Weights of a small transformer language model: vocabulary 2048, 4422 steps.
Each number is 200 + 20 x the weight over the matrix's rms, rounded and kept within 0 to 999. Layers, rows and columns count from 0.

# up: layer 2 MLP up, 768x192, rms 0.211, rows 580-632, columns 0-63
# down: layer 2 MLP down (transposed), 768x192, rms 0.206, rows 580-631, columns 0-63
up580,186,207,225,203,214,198,194,215,166,225,200,175,209,221,160,175,205,166,192,198,203,199,188,217,213,210,228,203,219,212,221,190,221,224,218,204,194,215,181,211,189,218,179,206,157,201,185,233,200,209,159,194,214,188,181,200,190,182,179,200,208,212,215,194
down580,193,186,177,218,221,217,208,236,192,217,184,195,211,196,180,189,228,230,214,178,209,189,168,214,214,222,178,206,207,199,196,195,218,199,205,201,228,185,215,203,181,228,181,173,213,193,208,172,228,247,194,225,201,196,223,246,208,205,211,222,186,233,175,235
up581,189,222,208,194,203,221,211,199,185,197,244,211,194,220,191,206,217,184,193,232,177,198,192,173,164,185,211,209,224,205,166,184,180,202,194,222,198,205,179,211,233,197,209,178,221,187,179,234,219,225,188,198,197,221,232,204,184,206,188,220,215,199,243,213
down581,233,190,214,196,193,247,203,186,193,190,209,230,175,191,234,191,160,203,203,142,208,167,200,215,209,207,195,203,181,143,206,223,164,189,225,178,147,216,229,215,188,209,220,202,169,201,208,205,206,171,171,213,222,182,232,211,182,197,181,168,188,152,204,205
up582,219,185,213,189,206,203,176,211,192,195,197,186,228,184,214,246,165,242,199,198,198,216,211,207,184,174,193,232,208,216,201,229,192,221,164,148,225,228,151,193,170,194,247,230,189,219,232,230,203,134,213,221,250,188,232,214,194,220,211,214,205,224,181,204
down582,196,228,198,192,196,199,203,218,185,204,224,196,198,181,257,191,222,190,206,209,200,192,215,205,193,212,180,180,176,260,175,213,215,191,205,244,184,239,224,184,190,199,164,184,179,200,175,245,180,169,187,231,199,214,213,221,212,175,228,208,187,197,210,202
up583,243,165,188,151,222,209,213,177,180,214,172,173,187,179,226,167,179,197,169,184,221,200,170,203,205,189,198,212,239,145,202,209,230,192,172,185,225,189,180,191,205,221,210,191,205,195,179,208,212,195,189,187,217,178,181,195,193,182,200,199,195,237,183,195
down583,191,209,214,223,162,200,219,198,180,191,219,172,210,252,149,210,208,229,220,197,216,154,216,228,178,203,204,213,195,207,189,212,209,220,181,216,204,195,199,174,204,187,200,185,192,195,190,193,239,197,166,160,189,204,215,169,196,245,205,209,179,220,182,176
up584,227,195,193,222,197,204,203,190,185,181,183,163,179,221,176,190,213,207,204,198,206,184,230,208,214,202,186,184,178,213,181,202,183,146,207,180,201,213,204,177,203,210,174,214,213,217,203,203,188,216,192,204,215,167,192,201,220,165,199,212,192,205,210,221
down584,226,201,185,191,195,224,247,192,189,214,186,207,209,217,208,194,206,193,160,206,231,222,236,181,154,182,192,195,213,237,193,190,203,202,163,208,213,177,183,193,219,194,189,201,198,189,202,161,216,158,174,196,238,212,191,197,252,193,189,223,211,180,169,198
up585,180,150,173,213,244,201,196,179,202,187,195,225,196,188,211,239,224,198,176,184,228,197,172,182,215,203,239,201,182,171,200,211,177,187,173,199,223,215,187,204,215,221,222,175,194,201,175,224,183,246,172,198,201,176,200,182,209,204,172,196,203,201,193,202
down585,217,207,174,219,219,230,183,199,194,186,190,176,191,214,184,168,164,232,201,197,218,187,218,194,185,180,194,217,229,200,235,140,188,179,244,176,154,238,211,218,213,188,230,186,194,215,191,226,158,225,178,189,212,208,197,193,179,253,223,212,189,170,193,196
up586,189,199,183,220,223,168,178,232,170,168,159,201,208,195,218,190,189,218,171,182,175,200,186,186,234,170,242,184,212,169,215,168,197,165,178,170,218,204,239,206,182,215,224,197,213,201,182,201,220,229,215,182,193,178,214,191,214,223,244,194,169,190,164,187
down586,190,232,191,184,192,233,216,198,210,194,189,186,221,206,255,193,199,218,176,185,168,189,179,221,163,197,201,200,224,192,188,185,213,196,198,233,204,197,210,182,201,173,205,189,187,185,200,196,200,237,165,189,171,201,188,224,204,191,169,217,224,189,221,226
up587,209,230,202,209,177,177,242,193,214,193,180,211,193,216,230,179,197,205,201,185,185,230,209,202,184,198,212,205,232,203,196,242,194,200,202,196,209,169,205,218,198,205,226,163,230,219,205,219,192,187,180,257,214,207,208,186,218,200,186,207,194,206,207,164
down587,210,177,200,202,206,178,177,176,161,205,224,199,244,176,235,216,157,178,182,166,192,199,192,195,193,209,194,201,240,190,207,172,198,233,221,170,164,195,206,201,160,235,211,217,186,212,177,179,222,204,216,198,197,230,205,177,241,190,226,160,181,190,198,193
up588,168,212,200,184,161,203,182,219,228,210,161,196,204,197,195,223,184,178,190,226,191,209,198,164,193,196,196,190,177,205,218,205,223,198,199,221,177,187,230,181,189,204,223,186,214,205,182,179,162,220,222,205,204,200,219,197,221,178,224,192,215,183,194,209
down588,190,229,197,170,224,216,184,205,204,207,235,230,188,164,211,228,181,183,153,213,153,202,205,222,203,174,199,206,215,232,216,193,208,217,226,189,198,194,199,237,214,217,219,168,219,218,152,250,217,207,207,162,203,189,184,201,204,213,195,214,185,200,179,187
up589,186,215,209,184,185,229,173,188,196,175,204,178,213,216,176,197,214,228,213,200,195,182,164,219,207,193,186,191,218,172,177,199,193,204,192,192,220,214,208,207,200,200,209,209,207,245,204,187,182,222,176,222,183,223,209,169,199,178,226,217,203,231,230,195
down589,201,181,197,190,219,186,207,184,228,217,158,182,217,197,181,202,199,229,243,193,201,187,197,187,195,183,229,189,179,201,204,204,179,182,189,200,156,224,188,238,199,194,237,205,219,163,203,200,196,173,210,198,220,178,172,209,185,187,175,222,208,219,202,173
up590,167,237,188,217,213,206,207,207,205,200,176,217,211,225,216,180,196,232,199,206,199,185,183,177,205,202,226,188,191,160,173,237,210,215,194,235,174,218,204,186,201,165,235,202,200,207,202,212,216,179,220,177,172,203,241,205,188,173,181,210,211,191,204,191
down590,196,234,205,189,178,203,215,234,174,235,174,212,217,196,187,222,213,190,182,211,229,172,151,181,187,191,190,183,167,228,198,196,183,192,219,195,191,227,192,211,227,197,203,197,199,231,216,215,229,170,255,194,152,189,214,192,260,204,193,209,176,236,176,180
up591,159,182,177,205,195,208,229,178,184,206,164,209,221,195,205,219,190,169,194,158,191,222,212,207,195,182,200,217,219,169,160,245,213,206,227,188,202,190,230,202,210,189,220,152,178,229,191,177,203,210,155,197,208,199,202,201,220,196,176,212,199,146,199,198
down591,235,205,154,199,158,171,198,238,161,208,204,236,188,180,205,234,177,192,210,184,241,198,181,184,213,250,212,216,178,209,218,230,213,211,189,157,181,161,203,218,196,235,200,209,186,190,212,185,209,176,221,195,223,212,210,204,157,177,225,188,182,246,212,192
up592,209,206,230,188,220,184,223,213,189,217,210,203,212,193,163,200,181,220,202,202,202,194,195,191,199,215,177,164,172,180,180,196,208,211,232,196,214,213,205,193,227,179,197,212,203,199,219,158,229,208,258,199,199,196,167,243,205,159,213,148,248,152,212,193
down592,224,223,169,198,172,199,205,171,193,182,185,183,194,204,165,211,178,213,223,217,195,246,187,214,203,215,224,206,162,179,215,196,163,205,205,198,202,202,225,219,196,183,201,171,219,206,227,177,230,210,200,202,166,204,212,160,215,205,211,209,232,210,173,199
up593,203,223,245,193,201,180,185,207,221,198,184,196,213,191,197,173,198,179,191,187,226,161,182,223,197,218,182,180,224,193,172,196,184,177,169,228,250,180,214,199,198,170,199,218,179,235,242,198,166,204,218,196,187,196,193,172,189,191,195,198,168,178,204,182
down593,198,199,201,208,201,170,208,158,222,160,178,224,206,247,192,203,212,243,197,180,173,253,213,212,143,219,208,229,204,172,221,189,187,167,218,209,201,219,209,176,192,195,228,183,229,193,188,226,175,198,179,249,186,194,241,196,194,207,207,204,183,148,196,190
up594,215,179,209,151,197,213,182,174,182,177,197,191,185,172,205,188,185,233,217,188,190,189,206,190,164,205,176,216,202,194,229,191,189,155,205,203,180,225,176,197,185,217,186,214,178,196,236,160,192,203,185,200,160,168,195,167,209,239,173,183,239,230,217,214
down594,188,188,201,217,184,219,179,214,181,163,220,213,185,202,201,225,237,204,241,214,188,204,183,215,234,172,208,199,200,203,176,215,160,187,208,189,223,204,217,219,201,188,227,265,206,196,206,220,210,191,174,223,216,217,183,213,201,191,196,164,213,182,200,206
up595,202,180,186,176,216,221,215,202,230,185,222,216,187,209,174,195,176,217,203,197,238,220,184,190,200,216,218,203,221,196,193,189,201,199,196,172,210,193,195,209,204,202,162,208,204,212,197,211,191,230,226,188,204,200,191,192,202,190,166,160,194,221,214,196
down595,233,223,193,165,187,209,223,193,226,238,225,223,217,184,179,210,213,216,198,184,178,220,221,209,217,200,197,205,181,177,169,185,188,178,220,204,229,185,212,217,207,181,205,165,201,212,202,216,197,166,193,206,199,164,192,172,202,179,195,229,200,235,193,210
up596,214,233,248,148,222,222,172,194,223,164,189,231,202,234,167,189,203,190,199,238,171,192,222,164,185,190,188,157,208,156,224,234,199,232,201,215,226,201,190,201,206,200,218,211,136,240,208,188,197,189,198,222,206,201,197,181,220,197,161,193,202,219,212,173
down596,214,176,196,170,177,176,221,211,200,213,182,217,191,193,189,192,251,220,173,200,196,215,235,171,198,195,164,218,175,212,177,213,176,186,236,216,196,171,193,192,192,199,217,197,171,186,170,211,191,206,165,232,180,200,206,191,178,221,178,179,192,180,217,214
up597,180,190,198,174,206,229,204,231,199,210,185,211,201,188,205,205,223,195,212,145,204,171,214,212,186,187,211,208,190,185,156,171,185,186,224,197,210,212,199,207,168,188,227,206,219,232,213,223,199,201,234,201,187,189,179,183,166,191,207,195,194,165,207,196
down597,196,193,233,165,208,205,209,197,237,170,189,196,205,178,203,181,205,204,195,229,187,221,202,201,174,194,203,244,211,179,229,196,191,187,214,209,209,165,184,196,202,195,192,193,213,197,170,216,191,191,184,215,173,184,228,200,195,223,227,176,215,189,219,191
up598,195,192,176,180,207,198,190,187,187,206,222,159,224,228,159,197,209,184,229,186,194,183,183,186,217,224,207,223,154,191,198,245,170,207,211,196,180,246,192,204,192,185,188,195,226,194,228,206,191,185,170,210,209,192,177,213,187,231,222,175,206,233,228,194
down598,229,204,202,211,199,203,204,189,172,186,203,207,214,211,209,210,221,202,195,207,185,178,183,186,224,177,178,198,212,216,207,160,180,200,169,197,215,233,200,195,207,211,245,216,190,181,206,191,174,228,204,188,183,221,212,213,172,187,206,203,213,175,202,202
up599,193,200,207,197,222,185,223,190,186,211,184,165,169,184,199,247,227,163,221,142,196,189,169,183,206,196,227,202,215,223,186,213,187,136,191,190,198,188,196,189,202,196,208,220,220,195,229,184,185,184,185,207,177,179,209,178,179,217,190,206,221,206,183,171
down599,166,201,254,176,239,180,199,211,184,229,207,204,166,183,228,222,204,182,202,217,195,193,204,175,199,189,190,198,189,207,182,171,174,191,207,210,164,213,186,171,179,208,212,228,170,261,175,185,209,242,217,188,193,206,208,226,183,254,240,185,226,250,185,206
up600,205,186,203,192,213,183,195,184,236,215,206,212,171,214,224,204,200,213,227,215,234,187,211,204,205,150,214,198,206,208,200,231,210,200,225,217,203,184,158,237,206,186,221,214,185,197,195,214,213,171,191,230,185,175,176,220,172,198,215,164,183,219,189,176
down600,215,194,167,225,208,202,191,177,217,203,219,182,202,185,213,180,236,212,167,199,202,208,214,224,167,209,211,211,209,187,237,170,196,205,161,201,186,186,162,185,200,169,197,210,194,202,170,197,198,200,187,211,201,204,184,210,205,219,193,239,224,217,172,204
up601,236,163,222,228,203,206,190,212,201,202,191,222,188,196,218,214,215,206,210,206,188,192,172,176,195,214,171,216,226,194,192,178,197,243,167,199,197,179,209,180,190,205,198,197,181,191,193,222,195,185,193,200,223,236,195,203,206,212,203,184,229,226,197,241
down601,207,177,212,182,195,219,180,198,197,208,205,238,204,185,213,212,199,211,228,192,177,203,195,202,195,198,188,172,182,211,175,158,212,216,168,195,198,218,210,171,181,213,234,249,175,193,214,223,203,190,185,196,177,182,211,209,205,191,201,196,188,192,192,188
up602,192,178,228,186,210,183,215,218,178,203,201,189,216,198,175,188,211,171,231,228,191,191,225,205,237,218,188,193,196,191,208,213,217,221,220,195,218,192,176,197,206,186,232,178,192,194,162,206,183,189,240,174,185,194,204,203,152,198,212,160,216,213,207,212
down602,225,177,200,184,165,197,206,194,186,237,208,233,209,185,184,238,166,155,184,200,189,200,195,224,171,171,215,165,171,212,267,175,219,231,209,234,221,210,222,174,194,193,170,209,211,207,196,201,226,164,208,181,199,174,211,209,214,191,165,246,187,225,199,206
up603,217,202,184,189,215,191,193,193,186,199,210,203,223,193,182,182,222,208,204,184,176,194,213,233,206,219,195,216,224,168,162,208,190,186,166,181,188,224,210,213,187,226,218,199,203,193,252,234,214,173,216,234,182,210,185,187,187,204,186,206,198,158,223,192
down603,193,204,191,160,167,183,183,183,179,195,198,229,206,244,199,221,218,164,219,195,182,174,201,148,222,167,195,209,190,216,215,191,243,238,237,198,179,190,197,195,191,174,198,215,222,200,222,225,216,242,166,198,225,195,213,200,206,200,187,251,206,206,214,221
up604,211,166,227,210,178,213,219,214,192,210,198,183,194,197,180,172,169,171,204,193,185,198,216,233,204,189,173,192,215,239,209,185,207,202,183,230,179,186,157,197,209,226,198,214,200,197,230,209,196,205,222,190,192,181,195,192,225,173,187,182,202,205,219,180
down604,204,235,188,180,216,162,184,194,188,197,209,214,191,183,183,193,203,202,221,184,201,228,213,173,224,218,200,194,177,186,224,213,194,182,204,195,232,191,190,181,199,194,204,203,218,213,206,191,240,215,191,196,199,221,213,189,199,196,191,194,210,203,202,180
up605,196,209,177,174,222,210,192,192,211,240,216,185,184,213,197,198,182,210,222,186,208,187,202,211,219,190,228,151,178,192,202,204,191,217,241,216,182,222,220,229,218,219,183,206,200,169,178,168,180,203,225,179,179,154,179,231,189,197,169,198,212,195,208,221
down605,181,207,176,208,200,226,184,213,221,227,160,212,197,234,229,216,204,200,164,185,213,168,222,208,202,245,223,209,184,199,158,216,230,219,199,180,202,217,211,217,199,234,199,187,196,196,260,220,181,185,223,185,187,213,177,205,200,219,206,179,214,185,213,239
up606,220,216,211,157,244,219,181,173,211,191,197,170,217,187,217,179,211,203,207,168,255,190,201,181,208,225,189,196,199,180,198,185,199,194,252,203,199,172,173,201,222,195,260,215,193,213,197,196,200,166,195,203,182,186,202,227,185,156,186,190,228,197,183,167
down606,192,218,234,171,192,188,176,181,207,191,171,180,142,182,195,198,230,174,201,178,201,182,160,184,229,190,182,182,202,189,197,195,174,245,203,196,222,222,207,178,189,171,184,201,176,176,208,195,225,235,194,211,223,228,163,195,230,173,198,231,152,195,180,188
up607,181,216,248,172,197,187,147,195,193,218,198,198,182,169,178,199,167,224,238,215,223,196,196,184,239,236,222,164,179,189,203,166,241,191,219,202,190,172,214,238,224,199,176,233,184,217,244,196,170,202,205,210,198,184,191,204,160,211,208,208,215,221,219,218
down607,210,247,184,192,190,208,178,179,230,148,165,203,185,243,235,227,174,238,182,186,210,202,181,195,186,196,226,213,125,192,188,200,225,198,202,197,192,242,187,216,217,212,216,178,196,210,175,195,166,222,224,206,198,198,205,187,196,208,173,174,187,198,193,175
up608,196,210,191,195,192,210,192,210,217,207,207,201,204,238,218,218,184,210,207,192,190,164,187,165,216,234,226,207,194,194,180,220,212,209,219,193,215,184,200,209,185,189,233,188,192,187,240,195,208,176,190,221,206,209,193,201,212,160,189,198,186,195,220,190
down608,221,214,207,174,230,195,214,218,164,197,195,218,202,214,218,205,177,205,197,228,173,197,197,202,163,191,180,185,184,223,208,156,191,183,194,193,215,207,200,230,149,221,224,210,218,246,162,209,209,142,194,186,177,162,178,216,170,195,221,201,204,170,209,182
up609,201,195,199,191,205,211,202,180,204,205,211,178,235,199,197,219,206,171,184,212,193,201,187,200,169,203,176,220,197,167,196,215,248,251,208,190,196,173,200,218,246,202,183,195,237,182,201,193,224,201,193,197,188,217,194,183,188,195,173,213,198,199,232,208
down609,213,209,179,168,197,212,187,198,199,188,235,198,221,214,193,182,210,191,195,206,206,175,199,185,182,201,211,179,220,203,185,197,176,201,167,162,201,221,194,184,188,168,202,251,179,175,190,188,210,194,213,215,189,204,229,211,163,162,204,198,194,195,176,200
up610,179,177,204,207,176,215,170,163,202,192,236,182,182,217,169,213,213,235,221,227,201,161,216,222,202,161,166,194,194,221,214,194,201,223,185,169,196,180,204,206,168,210,194,200,171,203,220,175,184,183,200,204,208,193,217,218,214,225,206,211,186,167,197,223
down610,188,216,153,191,194,186,188,167,209,188,174,185,211,215,224,174,169,240,208,223,211,202,194,191,226,145,194,220,178,203,199,189,164,215,203,200,218,225,144,177,219,164,218,205,199,180,218,206,156,199,205,205,219,211,180,173,219,221,142,231,188,181,191,174
up611,175,178,219,216,227,196,204,150,200,200,237,208,208,195,233,252,197,210,196,188,198,176,218,207,209,209,222,198,204,167,193,208,222,179,185,231,177,185,199,200,178,194,176,152,186,197,199,160,211,214,217,215,210,222,195,220,217,210,206,200,168,196,201,187
down611,195,221,180,191,227,197,220,198,199,223,190,186,194,194,241,169,207,204,191,211,190,227,183,200,193,227,196,181,208,177,154,165,207,216,164,169,197,209,180,214,189,159,182,177,207,200,193,239,184,197,202,219,197,180,186,223,165,200,190,220,213,171,193,207
up612,176,229,226,159,238,206,189,197,170,193,198,192,227,253,191,201,209,213,222,241,242,169,172,155,203,170,199,247,176,190,182,193,236,215,213,167,199,215,188,217,201,194,218,186,203,192,192,241,204,210,201,226,196,195,201,199,198,243,189,179,171,266,178,184
down612,228,221,229,160,177,195,182,207,185,173,196,210,158,220,192,221,226,204,158,189,197,178,194,222,203,193,190,197,207,216,187,165,207,202,207,175,189,196,184,218,198,232,198,224,198,196,218,212,232,223,198,211,212,215,214,181,217,210,221,203,180,186,209,220
up613,176,221,247,166,213,191,171,206,181,176,221,189,192,208,189,191,214,167,186,185,226,175,221,222,231,217,239,199,213,172,205,238,157,183,190,203,192,189,211,134,171,196,205,191,192,207,171,166,217,175,205,210,182,179,185,189,183,212,171,246,211,170,201,171
down613,194,194,247,171,227,214,221,211,210,232,195,198,208,172,182,182,199,188,178,216,181,185,171,187,222,183,195,211,188,199,132,232,240,204,228,186,234,240,204,199,217,193,183,201,181,212,194,212,199,228,203,194,215,200,166,223,216,189,196,187,187,219,180,238
up614,227,207,190,186,186,193,183,207,187,178,163,230,177,194,220,194,198,224,207,191,205,185,234,164,227,205,199,199,223,192,230,207,161,208,158,190,187,201,211,188,175,206,225,181,214,222,202,203,169,201,180,177,183,192,147,199,213,209,181,174,196,212,189,156
down614,216,194,189,181,168,210,160,199,202,206,200,179,183,236,223,211,177,166,198,186,185,186,224,207,214,219,186,196,235,201,158,177,216,189,178,201,210,173,226,230,187,172,208,165,214,176,202,193,192,203,193,213,168,193,183,141,205,197,194,199,210,197,196,173
up615,198,192,204,197,201,228,191,252,170,257,210,179,202,195,204,199,210,229,175,238,220,206,176,185,188,213,231,169,208,185,223,214,218,184,187,210,227,192,182,230,238,198,207,193,171,168,191,223,169,201,221,163,193,160,218,198,194,203,209,181,217,212,193,172
down615,184,203,167,204,200,206,202,228,192,193,208,174,209,203,246,214,173,237,198,169,160,202,198,220,222,182,201,188,221,127,208,209,186,191,186,206,198,193,180,241,217,179,195,190,187,207,176,204,212,197,147,185,209,191,182,244,167,218,219,206,189,178,181,196
up616,210,195,189,202,213,185,182,211,200,189,191,204,223,211,224,171,174,179,165,229,201,189,199,197,181,192,213,179,159,176,207,218,201,158,203,208,178,185,212,191,192,196,190,213,210,181,208,165,200,171,201,205,234,211,230,210,197,218,207,215,185,244,157,251
down616,242,162,221,206,207,209,230,223,201,204,184,173,201,208,241,238,219,208,173,187,178,177,180,199,212,179,181,189,181,206,171,203,215,182,219,198,191,191,214,179,216,246,200,205,202,211,188,174,199,189,215,167,180,177,232,206,210,193,201,208,184,231,179,186
up617,227,167,183,268,202,180,211,206,213,200,181,213,170,188,208,202,199,167,214,170,192,201,191,199,213,206,167,169,164,215,231,203,206,209,210,186,220,227,202,214,203,200,206,195,189,182,232,200,196,176,162,209,220,195,197,190,194,197,199,235,211,183,203,234
down617,169,222,197,220,214,206,163,170,224,211,176,198,188,178,200,198,180,194,209,208,202,211,202,191,172,214,188,216,161,207,223,205,205,208,193,199,178,217,194,216,183,226,178,194,194,177,184,203,195,204,225,203,215,190,194,206,188,208,177,194,227,192,197,214
up618,209,174,199,240,175,206,247,254,196,198,177,216,205,173,191,205,175,213,209,217,216,185,223,219,203,217,191,214,215,146,236,196,202,193,193,233,231,223,207,194,151,183,259,171,192,185,190,174,207,177,193,166,196,222,204,125,209,207,214,190,185,217,211,219
down618,146,215,184,185,200,202,191,188,201,159,204,205,163,215,200,210,182,215,188,232,174,207,208,213,226,165,167,210,219,194,219,207,205,208,198,246,185,234,194,217,220,167,180,218,174,195,197,220,151,225,206,196,186,234,186,248,194,177,199,225,177,201,206,197
up619,228,197,216,193,224,198,193,219,187,225,224,179,170,196,217,199,190,191,191,216,164,172,216,202,205,218,209,210,179,185,207,192,206,165,204,177,181,199,205,173,202,231,199,167,220,152,209,165,200,206,182,250,175,218,227,168,216,213,202,214,192,181,225,190
down619,229,208,192,202,217,205,203,201,196,203,214,192,236,181,195,213,149,185,190,208,202,188,231,224,144,193,206,184,213,242,245,216,212,223,204,204,191,197,190,228,195,197,188,197,185,211,224,196,200,217,207,185,193,155,180,200,180,272,214,189,196,206,185,160
up620,155,190,189,221,187,195,210,239,175,186,180,198,163,222,200,198,211,153,232,228,210,181,206,217,201,187,221,191,194,259,165,172,204,207,198,182,183,195,207,178,167,166,171,195,178,178,177,208,183,195,223,200,194,243,198,198,215,159,243,209,216,220,199,222
down620,213,182,220,216,167,241,204,216,210,204,222,247,204,167,205,205,213,206,180,176,174,233,189,180,155,198,183,182,181,223,200,185,171,198,224,188,198,204,216,174,219,210,203,195,195,183,160,215,203,187,207,203,167,188,208,207,163,201,194,198,198,188,181,200
up621,205,224,196,200,199,217,184,218,168,192,176,191,229,186,203,184,213,199,198,188,228,200,228,186,225,192,201,206,187,181,170,219,214,154,224,197,171,228,219,198,199,206,208,236,177,187,206,206,212,217,196,197,194,157,219,200,210,193,208,209,211,205,186,153
down621,187,190,206,232,155,202,169,208,189,183,203,202,175,195,241,204,207,200,217,192,160,175,193,209,204,195,212,197,211,207,173,184,219,200,195,200,187,213,204,215,209,223,180,206,221,182,195,183,207,177,210,156,222,219,212,179,196,202,229,199,138,200,223,227
up622,191,167,218,212,199,210,197,202,179,201,173,206,198,222,183,233,213,225,219,222,220,219,201,158,202,192,214,169,196,191,203,201,205,168,210,224,205,233,196,170,206,232,185,225,193,209,219,174,215,197,206,208,155,213,206,176,182,190,215,195,225,216,199,183
down622,201,180,213,220,208,216,189,245,188,226,191,193,178,218,181,191,195,210,226,166,212,203,230,206,213,215,182,193,192,148,223,206,203,166,183,195,177,199,223,203,187,220,207,197,221,195,201,223,216,197,196,192,192,198,178,189,179,189,221,215,193,233,219,216
up623,210,193,211,183,206,158,205,169,176,197,194,206,171,214,162,203,201,213,182,202,211,201,199,180,223,220,206,202,216,205,180,209,180,194,225,189,210,186,186,193,201,208,198,200,188,193,202,185,217,170,167,225,189,225,196,187,168,207,212,224,217,215,207,189
down623,209,195,201,220,185,190,217,216,183,218,166,201,204,189,194,197,221,217,189,206,234,149,191,190,206,209,201,178,177,185,196,216,205,200,183,226,200,226,193,197,194,193,214,212,197,191,210,200,174,213,183,226,198,224,153,182,195,204,219,193,197,188,224,193
up624,189,200,208,175,219,251,222,204,211,198,195,204,170,212,214,199,230,222,152,192,196,243,164,221,182,195,210,207,212,222,201,184,211,208,168,198,252,215,176,186,222,209,164,202,189,193,203,198,210,230,217,208,159,221,184,190,223,204,187,204,190,163,216,197
down624,209,205,226,221,148,181,235,214,204,186,220,226,201,224,199,190,196,194,212,228,174,211,230,221,215,230,177,205,206,207,197,215,228,174,240,208,222,185,212,203,225,218,230,201,181,191,192,169,191,158,180,200,221,209,225,200,187,184,227,192,184,189,204,219
up625,208,192,209,216,190,163,191,193,164,191,200,178,171,196,191,233,201,170,181,184,214,179,193,195,189,191,220,176,229,253,186,227,208,188,211,184,169,219,184,210,214,184,228,196,197,217,217,203,214,190,221,211,215,181,221,186,189,210,203,218,201,203,188,207
down625,195,189,204,207,221,184,195,159,208,237,158,233,192,205,211,205,193,191,211,208,195,195,183,200,187,190,213,198,213,185,211,228,214,180,264,185,176,194,211,201,202,189,194,207,196,219,192,173,201,203,176,232,220,195,203,203,212,229,218,175,161,219,223,202
up626,192,231,144,189,209,194,177,216,204,213,189,204,182,221,208,210,200,198,207,212,212,216,192,194,193,182,239,215,205,187,216,209,174,200,211,209,184,203,188,194,205,224,167,192,240,224,206,197,212,189,213,214,176,161,229,178,206,217,215,195,176,191,215,169
down626,216,201,248,186,222,209,179,199,177,179,184,196,161,151,218,200,203,215,200,205,230,218,208,173,194,205,199,195,196,204,195,211,175,189,208,218,197,242,209,204,200,191,201,176,215,231,180,222,186,195,184,177,182,189,193,209,180,217,190,212,231,215,216,199
up627,162,196,206,237,210,212,193,190,229,207,182,203,202,210,194,211,189,213,213,191,218,210,214,223,203,165,210,226,190,223,224,215,181,186,181,235,158,173,205,211,183,179,235,215,164,205,188,174,200,189,171,218,222,204,203,181,195,195,208,206,235,206,206,214
down627,199,213,194,228,206,240,130,215,233,200,206,205,242,217,203,193,183,247,183,204,212,166,228,215,184,200,225,220,216,176,224,220,229,199,178,184,207,194,186,198,163,182,164,192,189,232,196,230,200,208,189,207,206,216,184,159,205,194,230,206,159,208,175,222
up628,213,205,193,223,162,212,172,189,197,213,221,215,241,263,154,200,149,166,203,173,190,248,242,201,158,179,176,198,178,233,168,161,202,236,230,223,199,199,168,224,189,186,228,223,204,157,229,197,166,193,204,178,233,222,119,221,190,181,182,240,190,223,213,172
down628,208,219,152,271,222,212,184,171,191,207,164,234,227,206,182,171,203,218,212,158,173,234,212,218,196,174,185,180,192,198,178,190,203,192,238,217,182,251,185,195,157,183,197,171,192,185,188,194,187,234,214,176,185,236,169,229,204,180,189,207,227,213,195,163
up629,220,224,184,188,221,240,239,215,225,210,198,209,216,167,213,218,204,183,190,205,186,171,190,164,183,217,186,156,184,191,181,188,200,187,231,217,185,227,206,218,257,210,204,199,185,196,210,226,192,172,213,192,180,190,235,123,230,216,188,171,234,196,191,234
down629,191,207,194,208,189,191,212,190,202,215,215,163,162,204,189,192,201,173,186,208,182,232,161,214,168,198,234,217,203,233,189,175,194,191,237,230,214,174,222,170,189,205,175,212,222,202,182,202,191,216,188,179,215,230,191,160,160,207,196,222,233,196,212,219
up630,185,181,165,180,214,182,189,177,195,222,225,158,244,215,194,205,198,175,193,187,198,217,189,214,184,187,225,181,166,197,218,215,226,207,202,177,208,186,194,185,182,173,156,193,210,188,197,186,220,188,194,200,191,184,211,200,180,194,206,219,174,191,233,209
down630,201,189,218,176,179,177,209,211,202,171,210,210,170,200,192,223,207,174,212,225,190,157,205,216,215,188,183,211,183,213,213,193,207,201,185,235,201,197,215,231,220,213,197,211,244,219,185,178,212,174,194,179,205,201,198,194,206,195,206,211,185,232,181,241
up631,214,175,189,212,186,182,199,232,224,170,215,205,193,207,192,176,186,211,251,224,194,158,213,186,170,205,197,144,187,184,186,205,201,182,209,219,220,224,226,177,199,209,180,180,189,186,199,187,195,217,194,186,179,205,208,206,218,195,221,194,195,215,223,196
down631,178,183,190,218,170,207,201,217,202,221,219,213,224,194,196,204,228,168,189,226,167,189,178,206,194,197,200,226,215,214,238,218,200,211,181,172,194,161,182,196,227,237,187,201,182,204,198,194,181,218,203,218,202,202,178,170,191,187,211,182,221,158,175,217
up632,187,180,196,211,205,222,180,233,199,176,167,163,188,236,181,185,205,238,176,165,245,197,189,187,212,213,199,237,174,192,188,205,223,245,221,196,182,188,164,175,173,210,172,204,204,178,176,214,196,167,205,221,195,227,208,182,196,197,207,195,186,160,193,184